Each number is 128 + 32 x the weight over its row's rms, rounded and kept within 0 to 255. Layers, rows and columns count from 0. Numbers have three digits each. The size before them is the row's rms in percent of the matrix's.

# v: layer 3 attention value, 320x320, rms 0.0324, rows 120-155, columns 256-319
# o: layer 3 attention output (transposed), 320x320, rms 0.0247, rows 120-155, columns 256-319
# q: layer 3 attention query, 320x320, rms 0.0444, rows 128-191, columns 256-319
# k: layer 3 attention key, 320x320, rms 0.0435, rows 128-191, columns 256-319
v120 099:111073145099194142151167083127119108124179101091114078098072192127090118100074154100128143174139107163145123178121123126105178101094075170117110175091070150140113116172083174089152166134152085
o120 103:145093111171103167084118166132135083089109159119149101124178234088152158100173164093125091121124188175101178120137157129118146153141123110162119119129126095113150110140140089148126114152128114
v121 090:135140126147138144115146100118158122169141114135090063115152096093118136093132167135124124074099108113155146141119157219156162117155164075161101161157105165175123156149161102093109168149059170
o121 093:086158128096111128103156096128134127121145134097178159095088141122160199132113128107126114178082135077122159132090121055158081177156119153156211096128110150110160122128086170132189150080133144
v122 093:163095102129154119150146114158112085124094122144106112141074116145120122167200171160139118114083110087108207171196104117153162167136127103136163066062116133155099134133115135122081114110106107
o122 094:107151154088134092125103122160162082154093149136124154139119140084120140137160150135131080156155088123096123220166151104094138164180115158157086117169132136140176108130176093094073112134077086
v123 090:145136143123088178132159124175073133143100126187163131056092095109076115138137164108130155172035103087159105086144141168117148154152150137136204147133189123104107134146044124151139138070107142
o123 092:176119142141154107154055181120113104153147143120062078123096077140144093139126101105114081137140092123165088142130117165148113188145083142103071160073148082139121103113194116088104108134054136
v124 094:094139155106122157099205141168132154096158161098107153084087115185107169124168120066090118138128193056124106129134165102094133103128143122083150140141065147117148081117103085095108048127087220
o124 091:126114135137133140118136104101126084144092094139140180118127191116179225108109197126086150053093211154103158143112098094079139146119114140126082139166158109106152139140188113139160095173130082
v125 091:119151085090111141154086145133165112154077134188094089154133115095141152099102146122143106161092132153118117167185187108204155131114153140170103125158084200081159125126136105074115142156125197
o125 094:092197179115121136108144117137139108116131106132104104122179116110102125085128094119125074112092161179116166108130132107066093130158117095139175162149145108105124157141072184130147104167191098
v126 091:175110111115101107126155165148106114063071106148119114154107134170096043132120158132082141143158167101113145119121174122088105144078153143143050150161113170090093130129143134132105106108124087
o126 092:121085066148113090090122139211123133108167090154154124102126159119072210120150136119129180123138170117125099131083096082101137111112152170082188106144084090149103085121122140160162216082165132
v127 093:186158159135190192144143102181144112115108160145147140096073168096107099106121104131116204154162088184137089147136137079070068155104132160166165173114084114097152164140112102116127106170109129
o127 092:134075105022107070160076162157156170186165095064087140108112054110123079164128119107104117118120116122118124107149143132164135106173109160132121144077088131126172145105135139135110133061150152
q128 115:147178163088103180121081097105164157131165102099119112113086121121120147135134126130122194158142110104093197138147142142092177169113082109104065131114108123093164152133126142092182138169101115
k128 113:168147135192130080088174075129082142137174116109170106096102130181160193071105098172125148074096124124133149105116160098089123104071179122138078134156159108072080172112132169137158092147173116
q129 087:106135125097118174138080152124178073121124160132120185170113087093105125087132104096062122139202174105157139113116101091165132114142141180086140080097106152124174100104111112068117150110171135
k129 085:092144154122185125191090114113165081118131077152100138160126115106109075132115131079121160107159194103135112157122149181091131156147118106171123157085163158150099177146116133135152136100150109
q130 104:147154169062109143164131106147152145151128084083148153136082083118128144120108125169146153103148125148116175181191129140076196128167104066132076166161116075109128095143123123130183120150048118
k130 096:107146161167173094115156092099064063171145110098197140072112130135180200126111077142102181139127145120129164071121104125091170124099179100140137155145127140114098161148102113094138112111179139
q131 085:145155132025068139135156103127154114136155112144114094180109074109146098122150125158149117155141148177100117193199106122124105115106105158116156087097120069127152124071172145090143123172106126
k131 093:133129136097178091095104133175096119147141078157124134139140135131098063174152164138072196073172162142180121134152146147111118156092164049113113149115165200113100189195079113149129186147116075
q132 101:141161155096129209188077071076136113124136104089116100144143053130124115138155097128116159110138137168074171144166143165076154120135099083131106132112131117104150106152107138087130106116097082
k132 102:104171131098168077058132117153089167125122071165140098126183123121164133152143126135122177054131152143115119122174128166083167099094160058161106157144188100092077134170104153131120168164083130
q133 092:041114089136114124106108117121090116107127128142095079190095166149094132095213099139085088196141152106090084100097083075122070087081110140087161101118149211176148146127125137136109156098129113
k133 098:124149154079075194143127129142135140144136135137128088137128125156088079110197144118102097124125108153154174131121132113167136161135112159132087101137100121116095096149131170100080169167056106
q134 084:099159111120152169165122149100151111084110160118096073128086119113123122133161053075121143113129151152122158137116081122095094143147137185069153091092152131179151136147096122116145121100124094
k134 095:127146179077143183085070129144122137114166135105179128156156106170084051141140173087077174184107136133116140117146113151127119134115101056161122107129108132089108136103084169103143166163079092
q135 100:102096084159133091089121187133103131109098189166085103154103200087151094103153121139136100137146114116150068115081138113131091140137112164136188096141129164169110148146078136100180133161157094
k135 095:125078147093075151129110169135178129132122175087128083176116125158100143138148110113147103144161116089154161156064088132179095118140097220122095108172084124135208117099121116068100126106091160
q136 100:169132158118167158162114066094113144138107091076196151096172068175171171142106123158143131113105143160128212141178154173107130154165145075114060113125128057064152097165154113103138096130153156
k136 103:110127137158168118063147136127100171136149100138170142076140139130146119142109188168104196081097151163087122144120125110073169117098151104163162121163150127093117156109096186176102153140127111
q137 087:117164100108096199135099151166163101119141132095108106154065144096164149085186095127143143157155162142102124163205100125133119104106147143057106102088104153132169099182097179116140134109102130
k137 090:133211163089056104165087137122119171150081087132195188123090082108091094131120164130073147090153170125152120139139149159080159195136132073146142111191138086062127173124091185165156135167125151
q138 100:160119153095141194113136093120133152198143131118172141150155088144129132117085084147050137134155169102122178109144067165161153127149104131082110092150096097120143072112195082140087112158148208
k138 106:056180135147160125111091152093107120093090129147152156138137092065136114111135118171139175089147168147120133190169140150102115125163097063157150149133117125066120178137130213179200129147159122
q139 091:078082118126147230093140150184168140111092179112136131139112115148108084126161154077136146147172082166075130115123121156133117112121143158158095100087111120079117140179117142146072144126140099
k139 091:111178198104123166151147118125174149107096117089109124118130077091105143114118162124124144144138120117127165156064107172092112108100060126189129190147126055127158129129092113131160094119115144
q140 104:137121093119120097116156148113097162138132095203137154115167166127154053142109100120137149174135145134180120096075170089138105132080159185097146154098139131141094172152117103086098108149101076
k140 103:200114148100109115120138127164160049131156145081115122111131117124114129144099130148112195151120160157079085087163139105176155127152092203077122130157148114070172136083114151091146092082095141
q141 094:149096129128116134118118119092144143151120137094186192120120075105144106110112131145127134121169130147136116117151079112134151129085099071147102166151066133075122099106123105118119167157110153
k141 095:127168161090149079105176128115156152084099139122103120077109135109167160084120168075123138132126178126089127141136117161079145147124144099114183170132156153100084149179138148193127148113095171
q142 105:063124151110154199123142182178144095058131165135098125143062139121105074129193155134132135134170163173137102106119150079097131113088168061099158103135155229167156169191084151133087134091142107
k142 105:106186148129135142192132118144156131116181128083161099137068148180136167146126079057135122107137124100151151144068094140108106210108095168103118107080104160167130121126120097084116114098107129
q143 096:050125157124092100129133184125141105084169101125086173102139150085125160093178130139045099162141069105145067164133158094134162158157096114118173123132119118142144156185088121107104127134139122
k143 102:152151081133110108071089107133144157111091148114117105098089162094141148106120165044135146088149145103190122110126075097110116124072155132152146169064124167183122095172075082139159193103128119
q144 097:172127151130147087173153093079149154144146111096119139106171135195144134169120117157128156063085128151126170128120118123111174167141112098152108133133123070119098113145160147135118118097144110
k144 107:186097114125102084078147133175058127139098093156151130141140117122135098124097128176088119119122158117076122117154186158111129146146181067106150107177192127092130217113104207100096185155147124
q145 097:127122148135121171122107074111156110129155109032127160084133048163127137149160116113153120113128142129099135154155095142138159161178118088124072147131155099145168099091132088083138121133104152
k145 089:109106170100107125108120113075082124096100107124163099128160105117144132108105144145088136079119118141121156160147131197141146095181134071097146140164154131107075196175097177186199120152145139
q146 110:098077144134145175106141147212144100143143103151183127110110082110146106077176120111082145135106132099162154144151125154178117151104109098142066105124081139089124086121140160138107110158088109
k146 089:161156140148116165146174119090138093112122146098077113136114171056144182120137213141108133088124129136202083127137191085095122117150144193110177106103133136131119138090184122160127175152115092
q147 094:157184093133072125108142150115130124132134135199144125145112177128088153064088145106130104141127152153104143154123085169139071100083162120156161137126166141166088147108111113157118119143133154
k147 111:143053110161123116183166117137132107095093111059141130145112136152160134105126084082132120168129140079160144171133114128133141156165128189116124095094085111154141121135169083094105121177109103
q148 100:149128131092151138120167116114074187126134140155166143117140142163150126053074147104133139092050199109162144129173082120137124134173186140130132134128123121124063047063170196152119070137136105
k148 102:138099093145106110154104148131130120129103132184124162133171120067106115171075144214114194118152173131138096127142100109146094101145145126058110102205109114137169099123085136136174107142132149
q149 093:137129104170085115133086159123170117082095187129131083153110194138136128170128106101138066138173114188063106105085069130121104106061179208063143140107092158153152166128083105066169099066075128
k149 094:105127133068154159138120174123160136134139140123119136142109123161098130088132072031149127156146121139119162083072119128158101093096153118123156146051140112121131098165139129077120113128124135
q150 102:113106139124075126105144183156183066127139133136072140163096178120117112152157173137165102156150081152086079167102176124102116122080138115128138090121104185165172172145106120160155151095105142
k150 096:153149111090085153122107149131098128099151133093102094106115176131127149092093072056152048131140074160105175125098130139173124117142109164121098123032106080103166083120123090066063083154157090
q151 093:141151176137136061082153079142122169168129084115072105087089078183150142177109124131127127133088109124168115124144153138091148101148078098133103112172177131100151171199141155103090125153166099
k151 099:183047095139123132085145164118095121138127132151109113119140125137176144146159222191091139063088143159086118207104168159178218128151118089131165112183179150120096133117177146119122121108129146
q152 089:123122113111115086084087101130145170168148098150081119101126129142147124167099073099097157137131101129158161153170160089126161164140108114145178082133162152117121130155104193148150131129215064
k152 103:134111084156110130069163178123112096118133099159111167065166132114139171125088225190088138116078149139123095222122183159187191145167173101121138144217171133120118152136175162116125136157127099
q153 104:154119148133172142142079114095070127141093097093181150128218082089139137090059110097092148096117110122166165107145129105123156141133107135109100085127076086104130088128185159132106169127143126
k153 088:137124095163110117138128155121113130148079090117160127129144133070098129142067153226069155078109144107149098113107162146140146133167164107086145119201179110107109182087159178135203161181086111
q154 101:126110149117046135155111191138133125088113140144094044122106182141131056147180126142154089116141102164138099115118089177146071146137147097087115067130099178109123099123117097131141052132099173
k154 104:118161168124135121142097127170132117151135139085101111122127178117138130116099112051162095147131076171115156056091092132147081129150149139162171138082142133116134140141163060134094127056110107
q155 100:101146140115106123100089120120181094142143095152088158113127082195106118118224156091102132158160166119131122158138188157085106168110073068115214147175140178120156146172133165120139095083206089
k155 099:196118143143115112124100162069076129184179110114136152096082150165159126131157131062071109122116197083177137066102138122090170161124084123086141141083108091167140115153124091090093073143136169
q156 103:132063153200171109132076128067159099139124173092154157149157108096114114116156149127078149126148133128085070055090078133151126135139112171151120169096101074108150148082130068117135124127119144
k156 107:076224130147146180142142108092179176139171141119075134106131089114138117116154131134158104117162043169156151120191133166125084087139156131193086138123118122151116142107146071091132138063115156
q157 096:099096141131180101125129163174145117149165129095080115131136120092084105082160151097136143154155113148152115157124098106155125096144148153124108143144140168076126153108159118191126103224084115
k157 096:093170114126156152119166164099117135084129138127106139138143122134179130132147076087152085127101085114174079145093139111139158127095131149145078129068113107151109082150143094119108118135127084
q158 099:034190109086135087105141153129148129138118127145100164121045146140128162188146091115122093159152161164095128117140149080115159050168122150102173151142157107161152135140092117139139134077176174
k158 095:173145106092123099136158138135159094086155160112131204114144091145141144109177133081155084104103132083052113084160101139123110155106165122140121129053094200126140124152167148079071080113164140
q159 092:113081118150186130114091142115123127117113129102152193146151119160165135174110098156114125139149132075095133072141110089153155112132101124070155158109113111074121151187167118112116188066149132
k159 101:130211181105180100094130122129139089143136099156100115095153098127102124118115201168103161107105143074128151111157177113092071116117121098112129099115163102136114191124142129205157181131099138
q160 103:097125132160131092109145109111114100148163102056058081109092117105158121097138133138202130085144074129101069132141123051112119149148064148157138126148172097157114154192101128128119115147149086
k160 108:136169070133124109039125138076112136137146118159106172104123142111169134137137165190126138060097137111118097146146188113176168138144085132126141111153138110144121132137095129108175169165129102
q161 106:129152129095148114067113098126119174194161100111166166168181092120144167114132137110142141102106141072130128182154118146151162182151080112121143116170111115118115117182137160147129143140122126
k161 097:097145114176167141134104164126142119163157125152089121141131099095092166142137106223094224122146168159167106149154172134076114107119067185123123131174118120101124154082158175145182084152144151
q162 093:136103102070075062186091107187169083157166152129113137154102111125161105149091123068184094139108066131183134196164166134141140161143131107137152114116069091132145196169099132080089073111178091
k162 126:148120117152113170095147136118115157088124081095138152084154097126155118077123143132132130093121141135131126130142182105171184119159107079197128130170148048097113158158118156130142182207130151
q163 122:109136126123150135101139122155096168106125091123102123076144096073122142131122159146126181081130115086101175152157121060136187156156070154109155147138168099120098138165110196177155140119128072
k163 099:112145137131138121077154114076113099171178141179080119108172119070098161148097185220060194087162155154160100145150114121138112154103100157134107127203151140106108131112095129110160132125130106
q164 097:152129127129113131121120068094180140147071149087147159099105191155153119166134117117211126099158089190151142118159138158117153098154131102126113149137115124170158086031120076104154200136149153
k164 098:129139126127152087142116148162094122131099152125130179195144137152158124107154115111161145105113098095108117138115149181159155130084194035162133157124142141101145151088107112121082141172186215
q165 100:159164142194114115152095149157153197141140107069064119122109087130139181189069076144133141118151097154113145118123130096118161123182073119150120096113179122090136152118135109159149180069081136
k165 096:107174143113135155055135106089143152162145176144105103109150142076142065119152192113109143052084074118109154155130163154133134159143137117194108135164125087128106151139092193154131175106071129
q166 096:125138118081151150136172092122138164108097107198126126171108055127096195128084161141138112123077122130124186153088131143092164174097109120116146124173103100121133085147130176097158089112165164
k166 108:154152106161145114148115097176075133111143057148133176115135086147119160155082103162105150104129207098173104169181133092088120134149152121114133108150145107043108103104145174169125098192149168
q167 104:066129159169166090138124125089109182110137107096070195096147108090163173125082077183111149100148125176128160064143146136132206080165126124111113150158126094099188161156156127130131201146122150
k167 096:138123157083128139108131152119113115148155170148133105096138159142132160156102159158177176123166136103139136180174138124158114112127131192149135176221152182118123191118086155210209171114103129
q168 091:139148125180108087086122106074075178129094128108134151089123095099151119152191188155103118120135098079075114120133072068165157143133064162141156144082143131112122148080179154124099176080174199
k168 096:170168127178125115110132103106129168122166160148156129131185131098120100121093152130079165087099083103110185136110093161090115119151112092158079137165082146129128136115081139158137102126125114
q169 102:090145158120147159173141118072125133095102095059105140163128133091068168139128085114152186131126159126168134111095141157200100061146160131121112104141157059187081074183146165097063168151119148
k169 102:120207127158123146123100113129149171101138149183074086104091109135150075074155154151162121112159099107085119063152149080131141082091141173164125103088156132110131190121093095199068199172072143
q170 091:159088143168121166131113168085118062115123176110173160076126170061099139112119151110093162113144218139176125113106095159118163101164163070171082162134120143153152128054143065168148164125073188
k170 104:050141121115181156159161120106155123145117098105097130096163135133151118138142077107158084092111077123151182118106187130148134095093123081152133116086103128174161120186114167078152089170120112
q171 101:113094203133144129155114128134133056117148105121116095149128154128149106120126114111098147120153175154204106115113065143128153071101166124170110081129143106167114160110094096155114195158082153
k171 107:051155092080139147081156109123109124106143147112138172048105169114158117114141135162141066122108069109092153144090132154139151123123156116165133149155157151219072101198154121151144111080100052
q172 098:133166173187150138153126159092102180059075113067125138057130129129082090090107087113107198143118208188082145050067129125102128077145109142122164181155122094153169129105115098105140147081124173
k172 101:127158121126122109103158102137174133101175173148094093118149141124141056131162164163113098102174069135153155104107157088117106122159170085176128165118133101091133204136064142203107188118129135
q173 110:117092085171197154114153201105138125081163088144124102150157069104083101091169204140062120096153174072153128164172106092163106101184094185118121109154152123109128146130129150153138124167170130
k173 106:110157118145144091156134095087081095132094121136101133125106150113123162149104107177091164135164145095204171126133116096122105145145151152066141085128114167143154110141167121071123093089110127
q174 098:108109081142121080105074102146176128136153088171167136168103128112093080121133171147113157101109142165101115188172087138098072117126106129164160157145182148092141178049109116207111082151135115
k174 101:145122093192101149172142127096116083147125122120116190134187159141095177140130120110057114187145163120197142134155102136159176152119128126090086160153132176141155043145163158086120094143077130
q175 102:091088088084121106124125150179117137165122102097129106156137093101109094111138135136110138158094090083166123100132135084180113113096092129091123152105167144171148170174125183130101115135140146
k175 103:143124193160114142083131134103153115149084157162121051109093100080143164135085159139093159135176120095097087117101110069129151070146121189129164098146160047136116069104138067169129215037152069
q176 093:181056135114064108133116152118158091105139179103180146118157167124164093138179154044148129065164123139072109121107185122102112147122110047130112146110133158108138124140154122128048102129119172
k176 093:156144170148123136133102121078075189111093158074088117097158107131142131119179107098132083093082106138139171115134106129136152159094138044118107177147085094139159147171113167081161100136102117
q177 094:142171169161174183141130196101132130110125106084146164081135134133095142173128172139064189138157124115122135099083111164178162062185104078106066120117118082101098103117119075067082141138142157
k177 094:139168144138112072112157057121099170116135086095127129108157115154145077048108142117122159087107096089153113145177152133119125129173163116138129122064125127127126166138119140137179151111066157
q178 089:100139176098148141203096097128160143085142116093139087125174110071090111128169151115154121097189177180122142086136137131084089083162115155172109184151160111180109088138124139152094095170101147
k178 092:115205100091123082155096154088142151152185147142097092112115163152150084156126163094083141122138115012169111102129134110146173124074145150152110169089149059084127149152087108180104118126095070
q179 095:130137110113209123136116144118113198181108118156135180147164134102079191155095063172085119145115130098168149077108148139185185097150145199112129165091114083167152107161136187125173097118099134
k179 100:122160136120114087162130150155146113147115083166046125133166123134084144115134165101223142147098180109121107151158130098151088072145190174095143134063115103095136101114185170150074174155128145
q180 096:114148171103150147134113154097135084108135100171099118179121119123139199131077052125159078174126157131140099088175151179090104113132146078107097108127065093158121060130122131127198144160106091
k180 094:101125103076147161124140166189137176128138089099118159155069070172068066182130113165138126144123115124135095141102146077156073122160169156129127127125138119108081121167119078169140067186146125
q181 103:125130158145098116190072175092159112090094153125152127144150151076084105136139120080136105113131096107120078073103177139135103092088175120162070108091116128157103091051111078143079112154131122
k181 107:098151165050109160096119116153168136079112109065063064125142119147124141060080091091171085145090068150103120109096158122193109099157113122155120096062134060126137108184122090175082143172133143
q182 089:108118111101120065139118151141180121169125108105118111208172078130109138133097098101127134159138110096147073169146162126155077153159130154174133145163165053108101125175169155181160096199170168
k182 094:145118092113135136143152203168118091120110084098106112084151088154105133154144127139179167158161180075114166106121121150173126128159132140050112080131141152163092106130148060118077109148135111
q183 095:140183100120162085120131147149074164119164118099122163110137063148138125128095128172134101155084144110102137068152095111166103070117133195089107146165147072138170185152173138156136113152107103
k183 102:115162110096110137113124162182166129079155175130120116070134103126124064165143119149127190105160123138034109139127117073095137124112069200096145143139155138076099163139129170148123150108093119
q184 098:128104145170146148118123113136130134105120106114143100123129144157096069123175158135168149096137138139137161094122106117082128125125094131103103174121104195080209147096133076099126157059139208
k184 095:141185104172103134157134052112114199151158131166167180117175169089171097176106102121081102106115091105105093100127148182100157168151179073142154193094101150108203139146134174173133153149113181
q185 098:101116143149178117195110168081159105104143138123098084174126142078103088081120086131120146119107121151082093082126168120184089110128141130113079097057142116129132142128154117098068118134141138
k185 101:125192099150063120071108125099162171066161108106070101055095152085159096158177114148138098129172050117101125119138117112118105112145097186114109112103132117134133091129115104166141134136137122
q186 099:115117123104096132166135126100131124136143158164166104210155097133092116158118150115069106146071079074110098189149150165145122180091191110121104134109165117164076162176092217171103093166100149
k186 103:167072116140157143141131148153143123131099100109094163128141103126125159148140141175171154134101199151126189142142093156147148132140139157078089100173107131106144052103199139103121130189119159
q187 093:142096103095123075104148119115102191176107146153141140121130119167160154135131145149105154112111149094068173114094120068109131138130108126105117135179152106136113107147162128089118065092131165
k187 100:125137165184155149160103066120098053072096193129096092156129125086088091128144095093100131093157182127165144144112117172050152155097067096109092109156100175114123082108127194137163121129076116
q188 095:189143112101140100163100179122170090139168093130126112157151125104070165145128134076088085121124151124147120146062192138133083115072125146145104114128128131096108140162147096083161114182065129
k188 099:127170137079138122096151188153150153137119091086051127154123100106152130113128089107117067178089133124155135115177139103136155095136075135057102135088148071149145090137120096072106163116069091
q189 096:127156153195135115075113083141109107157130159127143124088074187124155107121100110132126130058162065142091138115112165142128167154051107113126096154088150163157119128085108083149161188065083094
k189 106:150115157121168120122145107119142109102072131086146099124072111101132114064171095130160117128151092152095145127129099189139127146153106071129146188163069124203141142087136113120133173105132089
q190 099:078153168085141097163189113133107090143157103140174125214118094172139130153127087130129123181094155084167090197176154170131155204101119123113113106105111071143117105148121149095146058131149119
k190 102:129056140176179177104113146092136151134085112132125184156129108122141112150162139215093105128170195152134111118061198096147150083183187123158164131217140099132113151167094119148140109122167170
q191 094:072095109118081127075142109144073127138152079074105126084068121122132174131129114190130084086108121142106133112129140101116145141121139166120088075148182155147129183159153173130135117122067085
k191 096:121136104192151136148178146075166052111091179161121107103124160105146144115115172092145152167138109177051108140124099165141138111129079183088154174162100199204114096105115095148113196052155092
v128 095:164101165099116094113182122167154176152144150140126133176101157130093119158107152110138147132129161135103104112118168131128086137142110066100095113141161098125115159110108166124065137133154086
o128 094:184141110156159077090091112128104099097125222099059109111186090136086180076126176099118180124160111076132158143070159124100182158128138126135123161114161132109134121159145086128131144177118091
v129 099:105164145111086134121135059192117201098103067134072120114118115165190128127148093169145131162153127153166134184087162136093156175095127125094136143088149131178060147151169125165121153077137131
o129 101:085077181128142125090108158123176090111108120127146126132152102091154141084086099122103125080123179119110133140167077064175133097162116125179080151135181180077149109114122106052181196127073136
v130 099:112160117160160122211139179116085101176192093101126151188151155126142102163179156133123123163100119123103144141111153113159129126156156092136091090108084129106160167172199150156100106137127143
o130 100:138084145134100140147111092102168111127122168122103102166134154127166138126075147136082163141121118125167101122157079128200153165084123181156138141092081147105150185162146147142094120151117127
v131 103:068131135129088119175145097098169121116131144049118101118072094109122117203089111173109149107120122152155125097150179151091091129131160059127163149076099114110144124149164104124161118118130132
o131 102:163111147175108157114103123178143149060130178110110142126123100152152105077179100123135156141102095137170117133095137096142126110073127133130115140157144168101143160169171142182042170131146088
v132 099:130153138116090149127109133063106121202154085109185158113083118115135185179040153195165092185156113137116095112119082128115114090120104194166158150148143144060141118087164070150171063137203165
o132 096:143122089127149106193131109145134137106160139072089183112165094155088143127136046155137148209149139148148121129119147122182141155091134190092114150086116096138144111069090137120083139175067177
v133 089:080118120093078186147171139104182142132068103092171158174098089116160137134095095090153099104125126203108133156085091075154149110133089144085171078103154114113092167164137151173122111139117149
o133 087:125185144182115097104124170141129076084116102127140128066143131115107135093160123160138135129141149111111081130072116191161149159150111086080090128148078129093155112037108143117175134154125116
v134 102:087185100165102135098169093169156092167164128097160152161079192082128152059149076107157170075104097121141080065116105154095169141172124126134124055095142150149085156151094175146177116132168088
o134 103:117207091131129137136095129075115110137103113169079088115101143147175102165110138157103088036125106167028153144119215085120133097138146118142116130161144090118123180154100159073158117135188108
v135 100:111213093098106091098099154088092130153162082125163138131075178089099145106137100168102112137122128134104116083164107063212178154103151107124141111107123117136136130057140125103134099132154153
o135 099:146102053139141131181125108161167075164149139093068148115079118097171102128111102120126110137119109131114131153125171128160155121151157165136100152099113116135145090092090171116155108182069132
v136 094:193072155129140115143107139123138111133164093140114125151102157071121099133150100082127138122176090146109184142127092158143144171059168171151172158151125142122172116118167094115118120162153135
o136 092:121173131131119142118084129139162110155119153092115143111153142139129173123088176080125106072083126094181097146103167108131136076152144061143143156163083108143090107103148132029092166152104174
v137 101:118171147131156136113154094112132140152129146151080037129155123088160103119186162114161124099145145131143135111130184114092166114106119120067124130184106164148103175100047123115062159117131077
o137 095:175078149133165149105128133139116119168118144144096128175148132088120132145128155148129089155092133106137112175174092135129131161177158156104139151087150163167118108178160116126139128091101086
v138 106:116068151130084077128143098130139139139150176214111130141172108122126147148186195078106082109113098156125157104161153102159146167145129112092137168094096172138140160111194142137097133154131133
o138 106:063087126140113138139097163087094116140109145147159104127101132157137154178095122202104099154188161118149125145113135157134079114135178190126127094121140126133105126117122109145172122116143118
v139 094:092186052101139150110128122188095098100133095150078138135212162100079169106152109104100085069095125145132119084127135112158138158136140114128163082094100112155141061104128140134154149125184120
o139 091:110139178076125122135192088101146164139099124172141129148109125147136114172142153142158127122122119109159152158163094149142145097206091082117135152206130128128068112114149137130150110104140147
v140 096:116062082129076088101145121144146206142108139116075154162083111127102118171128150075122134130108101142111160139098153081115136073186046160133094112125127130153172136164099122110171050157144165
o140 097:153124141114132135062108165125116116051105176116160134065152119114100124089146113107135073107126119156138125140076044170105131134156124115105118165132126132115061111097098105179136201162152093
v141 099:088108171167168040123132149139191061155184134143150077141067171076131066098083157128161139143079077126083177156076159139149098121097111113113154159097175170090111115127162112103124083142115083
o141 098:082144098070078149114142113142093145130155065062161156098155146121130173152158098083053108100145093094121167184109158160111135136214129165157155128082126086119138176135172153057133065098160179
v142 097:083176168102160148138060125178165142122124115136124122154081129161108120137113137181163100105163149172094103142074084091186140087178132131113099098086116107102165147100182118113115163123162150
o142 091:140104099152161144103162168120147114055123197102072113138149099143111154128169117106166098151183171091132168113085087116106126153126180109122158134107150145126119099155133113166127099183112104
v143 099:060077194108101082117100144138120071141168125028081105156064134072141121174156169140092100139102140146180146104206161129155087135106065159064165136101139125144114118122183075113159122123118131
o143 096:183113104119112166098146099150148151190158164133129103076116120060135132127147104125164124075157129093118092134117101078120106150127150147125107094189083114115166088163112094109089156183144098
v144 098:120132066222113162089144144136120148073124110186089111064096210096123213204097161158085198121113163105153141102136160149146103067151111093157135163162095178124146148082115138123130099171170145
o144 096:081246170133087136186124102118062197187114146154122121139148157150136089093134134069091093106090093178097118051098092155107113070150112140200104094173192141111120155119101154087175128127134143
v145 097:079159048169142130132124182128097114137130134170104140125117162113112137165120172090114144163142166117063072121112086185182174079065128084172111135125120116128114182135080092099118117156068104
o145 093:100123132116105114120123085124123156180106080132137177154132161115134098101148083131077160093165086171147135062115140107116143193124105109214130123129127109128186126122114170150123131074186196
v146 099:076148178165141109146160063148143159157107113126108156088129150106108159104154088110134152126113110097165128100154145160092146114152132170138161131151107110098108121121151171154167133094181103
o146 098:095125107150116170128143207113129095076078094140124136092177101128125093142103063154136142112165146135095127193112180080135132136135197178130183137077143072103178118120105146131078137120117162
v147 099:157158096104126130127162126133089143101168135143134106098101156085180080095125113086146096079150183121136117103108139169100165148075220134177145172142138154072114097075134157119085150070115181
o147 093:175107144122164130142124130133173166102128142138104099157178159147156093088126139108213142158080175105132121135146147053109094111208156101140118112110137125128160142095093132101083161123127162
v148 097:163144080149147160076154126127119093128159086117146124102072162096106152136117131121083092074145130088166104144078093151090179158116197107162089140123131158116127133102137084097151191135134124
o148 101:096137143115071144170129110108147083130058082172150168148135158125142123113105130129142091144113164130091140125140171141127131128153079123112130106117175152110105095165161151082177099161049106
v149 095:180114125091126068122114107152175128114115120083164119169101160160114133145143123137120109119077093116171085138135165129167097121105131157099176129075158081163153142069112138135149117071187097
o149 100:069199077093135102132168126129154114076155072098129152138136081105111105096111057150075148112121093053078151143062144110096177141140099120112172157147160118059151120146082138139179122125165130
v150 096:092122154121094103180124146081147180117126107158101135120202158094079112154113098138074143103177157132134121110182193163120150151092119188115113115152098174136154083163098074158127166106097086
o150 095:159099071182082171169132118130098104113136169114129182148116171151163096119085148117079090115114101129127107180125129150149125156116192122125134157111149124154131143152126142090136092191124149
v151 098:167070090109080150144175150134106122144085098167134090134131171142125132090130131163181100133159140077134113150157137179110078129075133165115092082097112099118137069163128127133134167115083049
o151 098:090168132076150158105135107151129134157116086114150166142135158071095148133162126070125141117080200107131170109109084177126157113175059138128115164082112124156126131148183093147152089056168129
v152 098:159105158133078126121161074153125148084121160081116096116114096142083114108051120123114106124140126139132154108123159158185140085113102178193094110153088125097110073115189141133070144143097137
o152 094:120172140156167090139157101143095135104087114167107170114122057126126087184154158161132138128110233130122125143154164113143204111180097180123173099165098121132176122128047166146113141124123125
v153 096:058151089184115094145122113172154132175125143115081140153149112123153124090168108139123109107139179146080092121105113089141171118111069129174083085151142157118157159085118133079155148093085140
o153 093:101102126162161171116102158113133187108182157119115106153148114144036077168128135116125132126181123123130144092163115095124112141135155165138160137134140066097117154128155102170098117145165128
v154 094:117111124174150135130117086140143099142115107131161155113158128085145090203085107064094129218096147150132159075162155161135122087094183106102106129111140149148106106179145147152164111112124095
o154 090:130157150145110116162168130145049181059128109111150091125166144178128099161141160152102147113148105137177076168137143082152164121098142097127117128152120128157092123094076152109138173156156181
v155 094:082149158093128141075159083099132113103171100128124134136159145090104113111086176069167136100144111130126082135123094084170051151147161094159137096160167066177117131139160091082151156175138164
o155 091:118094111165132108061130099146143091151122138111129179106032085118108116165170121118144133116106111124215138147176166132053134156175073098120107146141152117144085126125113125119145187135112100